config = dict(
    n_head=4,
    attn_scale=0.177,
    bias='qkv',
    parallel_block=False,
    weight_decay=0.093,
)
Each number is 500 + 40 x the weight over its row's rms, rounded and kept within 0 to 999. Layers, rows and columns count from 0. Numbers have three digits each. The size before them is the row's rms in percent of the matrix's.

# q: layer 4 attention query, 128x128, rms 0.0778, rows 83-103, columns 0-127
# k: layer 4 attention key, 128x128, rms 0.0791, rows 83-102, columns 0-127
# v: layer 4 attention value, 128x128, rms 0.0684, rows 64-95, columns 0-127
# o: layer 4 attention output (transposed), 128x128, rms 0.0671, rows 64-95, columns 0-127
q83 072:534492567573471505590474455475530454549507434474549491494483579492442465508476571533514502525525509504476477517547491493518467534463491499480495518495447539511488511551524520528486452493537485558497510472483518472471566489547505558569447381515503471569528531482478521522527573536483557445467496574522445467508406460520509454450613471535516522517491448450476425481441432520495519506548
k83 078:489560449564504509473515556461551544525446506513493509492447491508544528497548513484468419481529422574523488551486511542567495508501572605399516578448556490458439425477436463504496501490548437505518512507478505486574528490509519540429452493564491437483458527504485493492515518484491508498530567482564492525484529508583508499521449434445441486500566512447524491555484479502488575497500
q84 125:530560456516514504502495522540511485502387494498459535471558516488458516545521538478541469532429502488517487504471538444513505541494574559545443492582517427544495461454441551555510462470474542508577477531474455507464543486553482474448552474571533511523485540480517530518404478449611526468564484553448485435432455440525488528496452474480514483439480494527522541525465445533495488493551
k84 115:514576496502535563525507514540556441523512569492509487403503478487495472528480534488502474487458480472534461517478467507445520480475540571495500649510478537529512473514504577474429501541572494473609453526451396499537497470452533451465454543487524502560488540510538469461510463478489503473482483531480482512501426424461518516466516459466488482456549563503507515576557508524462539518565
q85 091:476504492466509512421560500524500512457544501494420496462533426544525546422541480496514433480464514514446542509498528546493491552585407507500557435485521561435530547445507464528470533530467471458488470537472502528488463531420455438520498501497556552412476456529519485477516472482491530514464520505458511511492591572505499509610417497505501537549455520514485517478527605493509470491492
k85 093:458433506456516423527482456578467473439521472497539524583537503478485448491533462533479540480514587514476484443522509478463536534515444396509473381520534500492558574571532465511436539516478544494426535464512506549467517524528548452564553475515471517504527513474483504509486496506511518467457444484491529475546493540434491516515559582570536571469461490542462505467494478490475423486475
q86 088:474498535562439498506542475480498473520523469464543456458549498475480495435394485537490555473520488503453513471519515559485404445508381508545535494435496521518580518477537574511463585491477491473501487511492542475489468538514514531593498464475509442524483452577499452483620544520451564483428568531529451498529487535532483447502528478501468563548477516481487527524464538513501506521477
k86 088:462465457543500449493464493501467594473540534519528505596469526503443481426542450517522469491521475552493514499487508544613499472510459542440422460491537488533470525520478486500481517519522530495401487460479537483536423513578513550495475415469495475497493471452463523504516510493490533514474485465532457539516559646520528570563456475489485520554580518503551440489466505458514488502471
q87 108:507531490563482550525481499502525424446513478532490538476519460494487497512547463423548526493433521490487430484488514497490464497431530601546473541484481453531525417452528562504530433518529531481609451517424468414505508469523467543476505553500519464518434570458507513514520512470575527425502463524504513507471432400540467486456514489485533470496488535497524602533471450540489536477531
k87 097:502539479521494576526501528477511485522520555517501475512514491515518517539481560503520465500488387535517492491499449562467500433483496608414448670527474540531530447471506546506480509536516506472637440521466484435568479491531480470440476502476482477535513488522489516457498489479489506516474494530511426509493509469498547503504455403436476478515542535480531547565508501490493527466553
q88 083:543488421498587480431510497439477446570500500517488497544472529554556563470490547521429495556498414504437539483478499462455523491567507446549473468546482501507474536519515445487446455437475482567496499521510484605518475528501592415588526544472478481477575463492484499489500430494506489557466527509469511476577545530496533509548493494471467532476529444523498472567529524478566490489520
k88 095:507453534499519447447493485514449518504496453435559489515517512503482481506461438523505482494494520471507525464524557447529520519541496399555494329495517462474527558531511467461528468481473521528379513530526454557440544482502568533524542492540544567481508527501547505540513452524534465473549474467469571500466483521486495509473547640539534506458453469515512446469485497503528465512482
q89 080:470571548482408548567472457540525499487461506541480488438533529468489421473507559479551434484521563504527511536493471529500529562487546526450509517444496538442484484479465470505530518524546486539505490476475496542467511474522477505503427429519527499563487511482539516560565635485516485493517492535504489510457486478429468487511594470545542440526552520413473431416498451542437493506532
k89 090:505523424500491577551501545489575519520480481493451534426475483500501517491503545509505474534528465556514515549448449552531440521450481554432528700480511542526485459485476493547498511461542499444570479506467565473561492517470484514458471492509458451508530521527485478435525544493457513496484569496573449483513569480546490484512466423483450518509537501491504507561520503470454558524511
q90 089:482436464506459506499530488520453453504479499496540529510538485535470523532481506413483532473428502520431458534476480382453491538535537503511452494525533521539506483500507460507576523496447511538499538474420496562494525509570498450507562543505549557449497522486444528513488538417536476403554527517414444519502473527548490546509548497511515458451509595497377514538491456549538493471509
k90 085:487573482465486617489502535484549441497495574450426509489518518541471517464529464484480477463450524483500522500531481545530552474528484569527419612529524491530490494469484570504427481505486487458542423511486395484503564440565494434463509515580556486563446537493530526467479463458534584496425526533515481520516489482451528476473458471479504441471513508515564547517528507504519503524516
q91 082:465484537584400479505597448447468513515548442404470493517513444515485512497494542526478486507579486494487510447475527546478511435501446538510500511490474485528535545523549519510512505473504497460521448489541552460584466549496567480576591513491457499418466447505527492499478478492541468445495512490497466530516471611494458458548468456524534562521465529539549524522435510551518452515433
k91 087:462441473519542462482513506483438510485535546523601531578537418441466482459503477437541518462504458487554501475515489455578496513499489463484449401453533488522507508509569479488532458471485612442458528493486457468470469495540479498510540499547577489551526477443462492503529498484510497510449424573513470529551582599519502512531443536493502536494514511504498469512474508414469430492455
q92 100:547494537534517548492567481497422525455567472545499549453580526521522517474433419468523502548535534505514459548548486427434458529494412550433528501486504467474458457454459520484485488576531508514576420491472506450507457500497474503444438535441498516487443491532511590428510473501509505481469467493529503502431554526544510482486455516492547492548503490468594581506476532489561495524533
k92 102:503522484491485483577513534489449434476477522533505495488515490515492518472548527475526459533475436503495536460551504512447574528486419517439490464516438463511565513443515516510455533578543510518518506442561492439622491519442487502428529562610478557511480500531487500490400438492495531522532458458592503530523543473462551499557455441475459514525554507476474574480514513496548499465495
q93 131:515534443486515475529476512556564498525456551528478488523498473531521393510510466507512487471470535442603501450479552475548522517448628509512444494526472460585496478487458488494549452442540530495572489514488452498485546433530460542465474423483533500513465532474497470513442542507574464547556426514469468505489418421479534507442544478526510418512544485494506528506473467500462506532550
k93 119:503543513512511582540485498474541506516512499502434493445493475497532543540481554494530534523473472467482490552475442502484482461496521566519553732528455519474481439476494583514522468496496475491617436526447469460505497495446497500459446577477471428551512465538524489476538493489481478510457495529494502469473476423510517507466506457494474492464513523497515521549524477511461567499519
q94 097:517484493539483520490506487461476517512523437484455481496459533535476584463475583497498527495474436549398467561467473503506485539578513492571516543480518538466503516526538519506476580496440492506453527494495558529512531506483553492552441471549482434558511453508424476478548452525449582455435597522495512479504507507593510539526477532505454596501507502442454510442489567515578505509531
k94 102:515434494531504424467557539496504527464517511473554511543470508472483441511517447542428492485521509525499483483542548450519528520498493426500434323472520524456495560532477422515463539503494498506373521467515499559452488537582505553527518438504561576466477552455508518515487472525489548499537514460471539539476501549493491538496493582527508532522475460463518444487454535500498462464497
q95 084:510516412536516524498558525484468483577471467493405519510506431540503514513573479524471493482493495484574475567470512501558478423506455558473477560517578490547567520493524557479459538524439543458533490573536452439571479489494446481457471496554461504422514554464467513482470464525453490518443528450539463504541503500520501508518387485449521492512515457584569536490474538496522484535536
k95 085:506524546501512450536503477505496516443527516504552513540469487461532523527424570492554514500506407519523487524445459493441584575480561434486546491520440485485460556502542496488543457579550570505498470518521442497431481591468575508508544534378611529526519480482522471497431472473476494543535478452532463472502515541485544511490473530529497465463459467439513523487516521532488433480526
v64 106:463506554567457483445488492482489538532425454508531486519509529478438509497539529467540455469477509493448484501475517474470484564534523502469439492585494438553479412553488544572460456584482470520501526541517492595498506484567564518478547441527489520516461469526503526520585500458576494522474470562425533490439458491580505473618496443533501487544515527514475506465553505528497546461507
o64 103:585554480470455518536511475552522457491543524555487452439537487559440521485494519498464524490486473503561484546466497508533541436441500427535544471519512500491548564444581464434519558503485588493510530483511546499496464551463512536519495473425496438542469440533477477532478488521480527490534550544527453498528481500365461540429485519540497507468489432463499522491471535546509408559438
v65 095:547458512508531491505470451517472542555552456491523522464500562513503479442487512474547486468527510527545555473548544488489573456546409455460466516551524523505494451516465520406440514557464525512503430510498475506484482520509485528579516602494393458545568494501483578521483515472443513474488450465518438562454435496485469432523509492473496522511490531552462465463511545499475535476376
o65 103:519450437504544500524531511518549431485455557504481467530516530518567471547507513498398466479518525429507458557413560511487481488508476547553504532493435524437521567417495480518583562465502456459509513508557482493544479472489580498447479446549521586431498487501513511517516451492511500502499533568420527423543496517476482460528486508498503432478509499489540445419527531544494454519576
v66 099:479515484543468556492508484470466494472523580442516431474561503540537479412484532543522555572554516464499488461571580490464515486522493471518438509438507476476499540491432498466517530489476350514522496455457535561486476499528511495455537502549467497467564498501445453587476480484483440503516487506508527531445567490611520518437464485452428462466469553507534494520494503548497488465466
o66 104:518456459453493502482515522466563496526475403481473512481478505440526493548530498465545531462520548474491525580426459519492481409518520542496509543529502511432519513481508474541570521495478584491493506534494489457570492413455539500556503482534601589448497532475477555481486478463410507517511440487459487492556469495485521445568494476537495558516495496546448459422491573482496457571557
v67 087:415447510657507475463514491525430553486420551442555475515564455506480476505548490460497557450494518500519565489524494535497533536492511527492474499455509474525490533505381495546507438501519438485545469494506509538523506441551495558534526468489552492454472501485510502533481469510579484491540495491428490557452466541514495467474482487547444507494497598506569470577493492527436491486556
o67 092:521526524424504546443529512541549491531539419510472525441511460450525482501466587500554513475562553556558442495486493500537477439501465425484536563460479499476554522469529537507454549535469533477455550487493480506558495485403572431524464503475540530493498512504549515500472488501445474491523444461515491470529480525453515459548536514466462557600454467492439519455493472550586415549524
v68 116:531484513416513463511494494521521495509558454512478541584423504476538533533510551453517482433489509554468533518484433551513531505516538468472564500500470576504460482524550428482498471579462565541504521405462405519522556520452502465540457505512522450553483485443501470478540527534489479488507425430485471521504434549383498484454506493525500556543537516469459531483515533462449478461428
o68 110:486526486523500497606504456578481513446505568472518482496520490554533458501512492505416448552472488494496447406485508516536444589539484581542458520471467471474514539471521550489473546373526417508452520515543479517460452515554533518415459519502422571454530529488470515533492513492559469485504530534508466457485546467529523518467478520409495480471533478486496471555479532514533484552559
v69 090:512465526504539540486542528495545503467521553525461574527449515448503528473578476482502493536498501536464535525485486493588507429517470447466405498488559512574514530535523458460430406507460510529486562575468489491459462403451479542452500564464508404422517524437464504528520508497443503527463522482524474497496566536484488474470424449438521504459490482530491462517581527524453513493461
o69 096:576418459522517417545431476488478507513488509494510516534554473583546491537567473478435493529435544489498479529477480494425505473533533565558553506516468514428472453523450532501539550455507504470519462542445522454562516531541500566513574522514535540467437572502547485487505469469502475523424455532474487491509521476533452499523470534506404414533544487521528475443500484510553436493571
v70 092:518456501493513504542463441518470505542576605487516488522490521494436474505482532463500524540511509471532545490523524540460533504506535534558503512451447495509546517535540457455560534530531417549457475480483509448492502535476477517543504510475567488403441502459368436550478518471541487493531512498462554520587478462550482527452507445471382493552500554548556523526479522482514448432483
o70 101:494512478479511500497529531534519488441495415479486507473473499412535511484520534464609479540494545548495447517436483440495459469538503489473496534544510519528472519443511480505455545482460540461455507490496442570573497457480570530499532502520526651458525534484530539508454501532461478517504399535431436412515524506506499452562486512476517588508509526527424456499469518504487497572541
v71 097:481529487552515515511428513465488560471521435492514569462459476505505535478518531440526500550537487581476500552494394517475493435466473485393549498487410502448506514508499461543525497535442510522473568503459539520466545492494468512554416527580490576564491448504565480536473503515470430485473503532533477420608520511478518498472463515529525543510537508480440533502526520470489528416476
o71 094:494547527535447484503476487402433514474498547498448490496505465539491477540517514498497399478458435465467574494564447456511435452528550498615509465492515424509476517523502483500544511469511477535460472554550433504525496568539496497441498468528551466504545526501441530554488530518514517476549549486462600544440472467509465592499584512432467465480464494470478533516492511518539560481537
v72 112:495553458453507528484570490498534535486439524525534509453449481511532526560438473565524513508474530486545453489512526450491474467517462558525458496460548566518459572522424549518506482439505452526481474536435518474517421451518500518422561487541544542455542508502529551498431485486487432544525497470470552471407619535573523494495496506442501499432536523490460549561462483538513476481555
o72 112:434421511468485513465530493493450497519530451487496507528565469469532557444509502446513549506538511476448556519586423556506513473486470473430531465452534473488510445553510530485546454579518548557530528524491533432532476492496429457544457504516494449506451509508476459442515541508456538502513437475574462523552482500446480503504475511598480476622491510535549541475532545453518567470444
v73 090:554586510464444482473516461535498584524562512473512480518526471511464463484489534495504489519543493477505554456509592475517484493505513532598504465445466417541465434473412562535547504533466455532510440497468484529549556510557523435525526435581494540483508453469539447530439523514548468490472406555469512460482539484596483494489507479524487500529522562410478497540504507523507482446505
o73 095:460499539473425553490562457529505500521484426486446449442480509416485507473495491476553510489508500486535448508475440542510511488500494494443473516492575555498534542433564440505463532508488542506473579528535496537478471451423507515472410515504533613546526467517478543483466511536491473516581444502473447551536470495445547475555506518532549567521474458548496519466462556486476451605480
v74 111:518531533568468527503499496451436468481503464494511451508495489531510480553545464554506532551487541466472565489552524458518535593525423486506420510511480462475472430414458549491513514433481448454528423455565463442528440476531536575517485455471511493466503453610461489516476492459540518498524472481466500586460485505508438470524479516518513516547505496440531472439501508546528602560519
o74 108:477526494394520529478491545482560488551472509512499505481546478505495462505449558496443485389572523471599453566501568527527496441496493480498496499484489497461596599465491491521522512549478499541496603513518568525424493437481533498534529475556522481514515510476516485489431475518436472539448560468460514575542429501501533436509471480493514540452484519501518493465536498510467411522492
v75 087:519475456462518503509497538464517568490505549530471555468492469497491491552466470528476455470536492564528492521540501543562516527494440538437533499476511459509515507451459454479524430399488533521484484485524494414492441498480418525575452517547560557492494579498553506503388520554506465534552477466520467484534507536545534551432508518460494495478501570437436478554449512460570407480471
o75 083:431501563571525525445488495528415537566516432490499509513495455443500467459455510444527472469507501492475482452573478472507455518493519427486550440478520513544453474498476542474496548576517437500482474575519506529518488515534494498507417506540484565518541542510513450467537508534492461481478417387452486507515572518511481504573547539545500514585470480469522507495538449490510627483487
v76 100:502513456466491494475490480539466507514467525495526502501511514497531508510408557425497535536479462477516465488457544534492479484553505446446536531513534503552554518518518427544443420488491529501469579453475478558513548505500505385488600562531425458487502487472485484508509556475488509463467474589504557477521510537533539508488550423465502480520502511563418541544569499473501377488438
o76 101:617395483612505460561569482553460460475535507538512479481467532446491503498500420541538468529477474503491530555480422461485488538520468528533527469512437525490478409486527515454492518467461464448513467502454438475551533507519534577546465457482479537494459539556470524525526500483478549493493452505459431399572543478536461556496493504547478508512534497545483531490460493483540530549504
v77 103:451492530600502520495543488527494497466452513523524517503522465464497465562543438530578501476452537513508467419508540475575541476529522493530455482536510431536524490460449541508435425507432452477530452584494480479499470526586547568499522528513494468485510503490470468489492460433561541534497420524391552480384490489580497459545512472523513513459480519501543496498508526475426494483509
o77 106:590485497390473478427514521572488485557512503536471496496572482497510496477444580511466535474546567535522459538494483531509539506486459458452515468440486518472514509459496478529457521523495529530533587479505512471549487427448505483537507494493507427485453494536555533541470424547499473513482485528555399536497489541445493469532454526543503507576494431482497512399520523574554428545471
v78 096:504540549514496467539470526435458480483494464503527541479538495497557526400452548543534581572482501521454522488516471537506537490551506446460526489494546521453472502497516502504421522577492460543550542461467521477451492538505523430509467523456402476440575455508518527476522490504456522475544526516516492445577464460466504426549502423483513514543523499571407431465540542475501593515489
o78 102:514478407484494481519517490455518474496477566485467494566520512537497489593506520501448475452500468442481501566433494527462486507557505567603462550554397490463533520537515470504586511426483492472477491517549484499513551482486519520533539503572515456452458521477506490573455518442492531454460594515455528520520480462560474552457499522483449449405495541469513503464513547539502432499551
v79 122:550509523503522502463538431483497465470600480548466476557532485495520527433591564435547480480480516521450592526528486504519471517514485495531553453448502527445396502486526444523588551536456535534561512486455492488490511487565506514541435520480497460541473481458482430534546507544460496482509452517582515487476497485486451459490404505515449511513545510505494454466402533472486517426468
o79 121:478585517466486523587483482538516515450464512465452459497485526549543488545509453451446479485493493499525471519496455490445426479521587609469436536499521505481522551476532450498494513423520484504508476546520483500508485446429545482382486538538507547489566487487519576538468521527516442509533523490457483547497511436489517493493505493435515463472531431498516468562547574514458441575587
v80 094:490512533582475500471506423508454467501502484592509501508557466517498537522529520430528475499429526546456548490521506507458519512525503537400502428520489523504500490464459483540472443515479542507546455506431541526512472469474548480579429567488512480505478457499603471549503509488569501458592422540454426496470478493487473447496495457550535531531507524493413464487560552477419553501484
o80 099:546584528502471487508513481554474506485502582529521484471499498548497482513419560486415470447526455546513450522537477516520500482479476470527591575450435510470524555471550473506501568478477470476514549484507477460507533488462534436457458481538464454548508512556495500578440462556468466470500548504518493521501454457425442506482531535429419419524504463472548545499512554525576465567549
v81 100:515490497500461478463468464507461621489445519505554463460592464543486513451483509511496535527508501501508505487532506542423489472482496515452490499486485537515468491502429493520513441497518433512525494502447505532473533441540514488526479522527454541432526469510528484566393517550541462501547521602532460516569535499547509467482459471530494479501497608521458405545522552560477429391488
o81 102:497507535579478524529567478502513474526494447500436474479462479396476504574480536429517459422526466463529485570485467508530499452520482471508517581506499503462545515477516456478549583549474554471439485508528447509596515514438524474514428478532556569520499504485495522515527551500440483493523451451437469467571463493414492513538580516462461506549477477508475529468471484548529487581555
v82 116:480466479530493492449499459528478521542469519538457549525462498472513509605500491469430523465476483568520470557452477486421445503494549550503557497479502549515560475538508494604550498516534618473457496492513547485471452486456483510525444495490609519498375498513510495495505498472506455460552527483469467498527478542499555535488440541481522484486516495465422564490523444479482425484586
o82 115:479580573514488501520517464528481494488532460533561500481482502528437508446482477491546489502508470553497549418610498460523499500436498398452545472494524461546425519512514545446480495509481445496501485471442484504500521577563492471455492539453441462569523527530462474488497544578556531507514456470554515454440503453447466537475547517510502478546487505507519531598463487447535588448444
v83 095:495489483531441471503529491505523549529443466513568499459547450496489529546495499550487496448437497532483451535484483549441497541469520594482524460513521580502488448521450530538482465504534494457536456558468527450443433439556545534507515461483539584448458479567573507487496480496587480515604490450441456505500428565469509539555467535522540470482537534525412509519495497503479519482578
o83 103:446559532502471511495526468544505501503521496526510499503500498519424545488452547458507541481548464519514486461584520497552494492428445373452528502482518464503529526542521535483502500554486522523461522440520496545497517562482441397523442489480454380579494487512492434498499532547485512467508522486605495511499466517427462528427542557487475477557471510453561556541490489490566534485442
v84 102:475587509437513534518548557500505506520491494450452483571434560490500516482488545489495492551548478513445562559503445479533541529552510463425495505487478553510491547512489490495479508617521504543501545354457488511526481469477515414475554472440545460530492489419408526490575526451475438502512501463499466526517549558488532569453452524481475499524502437523489509446526497489494492519490
o84 102:535455418462512487584489467482548491456516505488524499491528508583507499544553466463517499561417437487493520449439485552502500488529525606557515529534478485454524479526536564516542523408509560533482453545500518452481470501579520524474534504537484606472483550461430466476507481446518521509453465487456512483543527429578513505530456427521478466451523545505477450543472557460509445482513
v85 074:499474541541489515479522486495542453498448477572516500500491481490504457498503468510493518416473497558532451483461551436545442427489568484467454499584597484533478503537513494504450419402526565461510537625580530533496521449581467497479508459501432515452501502492537525473535486482538586502528522492447515469465464567463487457566513439492534471505519480486469491538483536478458519467543
o85 075:550520538515486429494491506537452476505539589537515475521495448535499499438458520548418505516486535508511478527561493522536542517426437469491493473474483528500505438566507529468504525570501440431550486456446511522553544526440493483515468502471473358512462486564549459516513519500458511475470438511588528480501501546445458565423535544514466471519515484456534570454519463527563468483446
v86 099:507489473388565568489489532512552482519496513508496492522473529489536540474491450497517480521514502489524450497483464516571455456476418451454496526555541541501462528506572455382470454467452498480467490518527456497500513421441505493457529543479441465517555544469474527420494539513387567504389549525555547478516532518456511494447550522469532517462483505495534521516514512472535512570439
o86 106:545417452570543459525482522434469501492492551501496505560523502517567475505529457519420474550449501427496526527494528492471503564551520590571467468480477513480500411542430539521508441487553476459543464545474531448477505502545459553504528518511491500455477497487551492466605480449537501503457494517488479493540560513606492510527431474504514452477542499537503439444538418478486511429524
v87 100:461494536459441531530499506486559428500472486518514489460439513512540505618402491482495496451463481455493422487425520533510489515487484479474485491562477590554588508513527547530482436440515541421461557493541495509525541470447475453523543464509531495448503482518511502473513503523554573512467559515456516537528483534423506468511547511478563464542484444500481539497587538518458536586536
o87 101:551439522593486423482497524470463508483518560525580521503506459520421515437455517580476499535492488516483517489552543476551511498463412456519577516470489459504500438527435545485454476516494445503502499443436519522488542539529477525611505493486428440560454532566504426493481521498478501504478507512552528475477503517539486521430527483500456525487499571510533574526439435479570513469448
v88 102:555483519500477386528499487502473564550468506502589535472574492525464514495489491526480456420513514558508515534558524508476509489485510540425495497496452470487469427453477464462455512558555505504535442483528525516489519495490531501578474522495427587548534476529599553549462493520577463471574449505471380553484427494523476497515487465527520520529524532449465454536488503503465490486436
o88 105:436537524540515586504509436523539492551496515490492450490436510467492457544478559460446460441538479492544426456482535544560538527489429440505495545489477514480538612435558521509547595518509495475462528472591470565498502520485525447478410421506516521480516465488465453530525489500472499471518564480475508491520449526416456494487567572457481484502485498437512521474508526549537516548515
v89 100:470493488555533485542480492487431515526479496459511492532513522494533478545459542561466578490568486559532510493511577427517544475521632483488452530459558466435482531484545481436533556512562483485559500431565513484489501580525504538522524479469497511493452524478397507544477496450449468514548524426453439572475489546523488458458439482459448500510500471519498432446491520523462556470497
o89 106:502488478422523496499517500504593433484521438483517524543456481511534453539544507480526480460523567494496525505472542567471514456496457536520440531552478492446523559490482551552560578460444462485438486485517486527560487440501584491505552494538536580348531519447489532515474492450493550482465460464438579471509446475502501487520534468486503553448499563475478474452499525506490436483540
v90 100:520471484461508527526460482529485484556483512506473516580484533478409467540557522484504481547538489468565519452543509480554567556467441488530526491583476461520499497501526529474477477397523519455515432469516440485526479533504456480540578527496427390568532495471436586414425514459482545492480470522437500500493455481463457504530547498536482494527448529523545555461497509454517463508432
o90 100:592487466494551506484538592584476464468492499503537483479528523445567504440432488555468470526497542449511457522412545518529512573546518509495445437465451572517508480460508483547446490548477463507468533458546514511467498445524495532448486449521458576524487474481542501486522394483550506507492467595520478449517524547549536483548433470539577463485459500502504497451550451532461514478495
v91 104:561552471393477465494496472524561495520533499518537461483546487535518511483466518516500472457514508480552444444522559484535462468472505497562532501502526516524519559532462509469521472395473392446522452576466472522473553543513486502440511535535408544451634518460592537521426485557526469486502497517504490483518492526509443465413517515455537487527478505550465494518462512504530451469491
o91 101:414419526608486543505573489516425518497479485463489513503454496432548497479478461532497504518531571436475501535525511550514514517508445518441454558470536552463479416515476451505513489576521518491488477458508506550554532434429404457519407483545516545537457485488464515443556505455466533485509437532511478498525492566455532437532558516502523530518514473487559544448513531510521531545518
v92 100:574601509395507485450518512504436580544425504542500515477485511551532502480377449528507459497483506506522476478510509509509450445499487518500533491508478547533484500459467519507448487533483543539497470554457488486495540547476479474464510504432475513534585544520551524455468515515492461463506486490515480419519542564579479427515459522466578485501478491474392498495471507467569406491446
o92 103:450468542577506564559541462502443488510495525490487443543512487470507499496486436473458465463501427467461511526520473506483551579504494526480462467496509505518496475545525465446553447522585479464577499519508521472465503520517456449513415517539443493562415460518480473539545507497555560506474534480436429532526564463457517538540527518628519457462523454496587512509524521477464564444464
v93 108:473496467549530510514531517479509527457416482488493548535423476511538478513536498565524603495549504546535425510465469455513455444465520508491454527448515438486440592555492475462467493505455458520499501529467445445509520470506499506420519466568517561466564525489492485475406490505450473544446505494390493460478601564498541475487485523463516500443503482524531505568437515539508512440506
o93 108:460425490436477503463502505454493494525548439440451559563561433464593504500575498494497485513485533467451587498537471561507511476546507506574438443499523474473535449560481524524511493515524507557504537524492485500540498516513458536518474531502564476428445537427520544434536509422511498491511424469561484519520495473532517528533504484525469565560481499511464500374546470489533449457518
v94 096:547462473494485486514528438542476547547601525499500516546482487494485474534521565496522439467465532530508495506600513459487558522489512512562538515466460476483527488481495474491515459482488537505472421481504443501513462528507529547549568534537492505560463491461478456496426503438516459494566414431455505486433484495559527545454524502525457510493550537466521581483491471422506396389430
o94 099:478539522446484540494517526606482485468500456511514492437472540449538494435470521454534506525537567528515477452465471509557444531470480480415462421482518524520474550433543510513449560506459492528500577498538464512503469468517510493441430445497479566467540507536453556495506468579518491516517436539515431440498506525438510464558467526497573538597495447499477482515511561505483579570508
v95 099:454444469521487571520454462512491449506505536537489507458511511508466517557520486482452489549445493475516408480512520451370432561481446529534496484508494528476550562505511590580520468450548534426465471534492562483495480529423504492518461515516541495428458527569483493494474513462576489494567579587477528470507538472495535506448502471485531487458494449507463535517558457506529451503567
o95 101:515562533518482445488494537492447493490489509531555529483483514497470535431429518504553516504507472554448587509576493457532534476465532429470574475500498502567438454496488468477461452556445498528515487440425509472481556518543442485522556509485438411600497522532485484491494512544458541506498462491568471473456472485466468508491527494526502476578494537512550564553470468460524618454444
q96 089:507527524515521500496480449404461492479491577498493493532461487515482500508474476504488532496472413516483545443528600550563503502569583455477568557533574480457484503569518470470481513463518453472481530554572475614440478480525508509512500474461511517535527435553525481492492413572460488514433581505497578545579479499483497530465541472484433533469484479502516508579523488487507518508508
k96 092:448392499464476547556491587453519542574450527499492461474468553490508530521538470443517588608461392501512430430468511468547488527532548476504552512519493503545517556478549511482528504523522524457461511479501480550451506457497515550459556472508562500510482521560486436589548529516449505442503532488502570481494448453512508513492483595504433496494474502534508529484484455492471522473490
q97 120:527555484476515494495519443473482523510496493476445518496542480524592429434486476507510487376537459524563557535485502498574486530526504485517483486541539483435547535463474540494506554512474537557537459530590455518492511452449519491483471468493491538494504455484446469508567473577570514534594469560566518530512442446440483539567555584476448463533508520484552497471515482502502479566458
k97 118:474535522414513542502524476511535650532466476437485497490533511566548479466433572501489530556492520442571495500438495525513499489509457487508522497497535496554560511501539516529488409533525543440532455487446460527436443481460487478461471510469496490533529514526572538511559510513458502612496517450483473470493495455419498508457450465430549515518496454494547474513539444469469521470575
q98 129:436525462487493467524463520468525560475542577388449520511519519515516498506507450648472538421535470454507500498505515551549479488486464532483491519491437526503577545510509483462461502517518471533469501466535521434487560522444483514564479508452478430435567489475494442496582518507539525551503499558527549469518481473555497512397541519526522501555518439535538499477475470541425471518487
k98 120:521521555463553437501470530466559540422546512506464498524504542547549441519500481618512554435509441506500556564514497581573453462518502525504508535517537466464562460558505476482497477463422495447504503548546502478537515486485537506516535492446485456436526491499481460458557505462458502583416499525507501431485456491580483481404550439504477490536495479528571516518507444504449484497478
q99 106:530432562504432527439541528510540425482547472513489530502494533510568464537456421486544508436481504479453474544439468458545513457487472542547482485505525528534557526504511560497425507529517465577496520557475548485511532458453469587439450544462544434520497547506491501565565533420472520463487497501539448499388438483473525492489534464495507479520561482569482520477520525502417506526467
k99 105:567504555533540499587476489527528482483504460476441549489535474506476507474468505599487410422507583506504527542458444566492496518443474591481486527570450553461516491493466557490429452488569392523513478532496441450576483496460524467519506553481470502496444532493547533447486438477509474519470502511498463534489458517525509528465560513474432467515506473507516463578444510506524513569492
q100 110:493564561539426481568468532463555569482436504473437499521484503558485458442556486565475485476515468457474511514513558526545522411483515525492494530512476487493548521582501537449435444504509462491478558494528502451492517425463469461452505550477542548504527462508535527591546524466492453497513553516543565554548498503457488456464459503479536395426510484535528446542477450534464481566495
k100 117:523511566501525482538429508460544535528464524504476510495458507540547416499467482555502544427515480486535487515476495562500428499474550503487599527546469536530510530598493518451495455454542488492430489547581521529543490408438526467467508546424459486530487514488509476517539521494437434480486507500511531551517416428519493478412531466515440457530502529517552489525510506533482498618510
q101 123:580450511493520540433588471471500445528561386489536525424546545460470551481469517476466454480400512524466447478560475461493517502478509513564515470481571561537424448484519524511544495490489497466534504572505548494540450443551490498466489527557513500506524577525476537463469504487482515395468487483439476505436484509511487538548505455474455514446540573543524482538479547512522494464496
k101 117:539498496499451498512573506504456505541507526464438487453550526462400573517541480453558382529487521495464478443486488450521561504514500494494487483518557499520465481481475542486505494448580518561505513439450416462526421511530485515517472485545492584493508516497469571568523483472563555441509525438485496561460489487503493515545411539495490511460448516512401549501499547435540466495482
q102 125:575419566459464475476616460512544404481532450564501511430518573541530531520521445524495398468466513493506509462503579453613541574534495460480485515556551454514530515520458519545473482487471506480508492561487480442463484450452509486492446546490468522470508568488441487508486481495527518536481483465468462516454469448441539531518510505422473516487511524540519506493537511478482518575512
k102 118:602477530498462477573555491529588531614515476530521482401571540507416503424550451495535427476447572482475500504464502470477524442493467461509496491518512504462489522509515532517500496532500418555523499523434465514491484492491586467463435537523461570510443515558527448515473501510534496582566486476499485521496506465467491510478485494441471443463479479560462498537443460469481458489517
q103 125:465543468467541545479510517537439483517556452514508560526555523435496491480429516464527560444527521509561471524517423511503520479492439493553471495500468503481460481437503491522519497521485530592541452543554470437476541552560477567542443509480485500510546521505547477480535509524537484507479401502494479446425464521562442468497514530556450516538551475434520505391485573557498412476474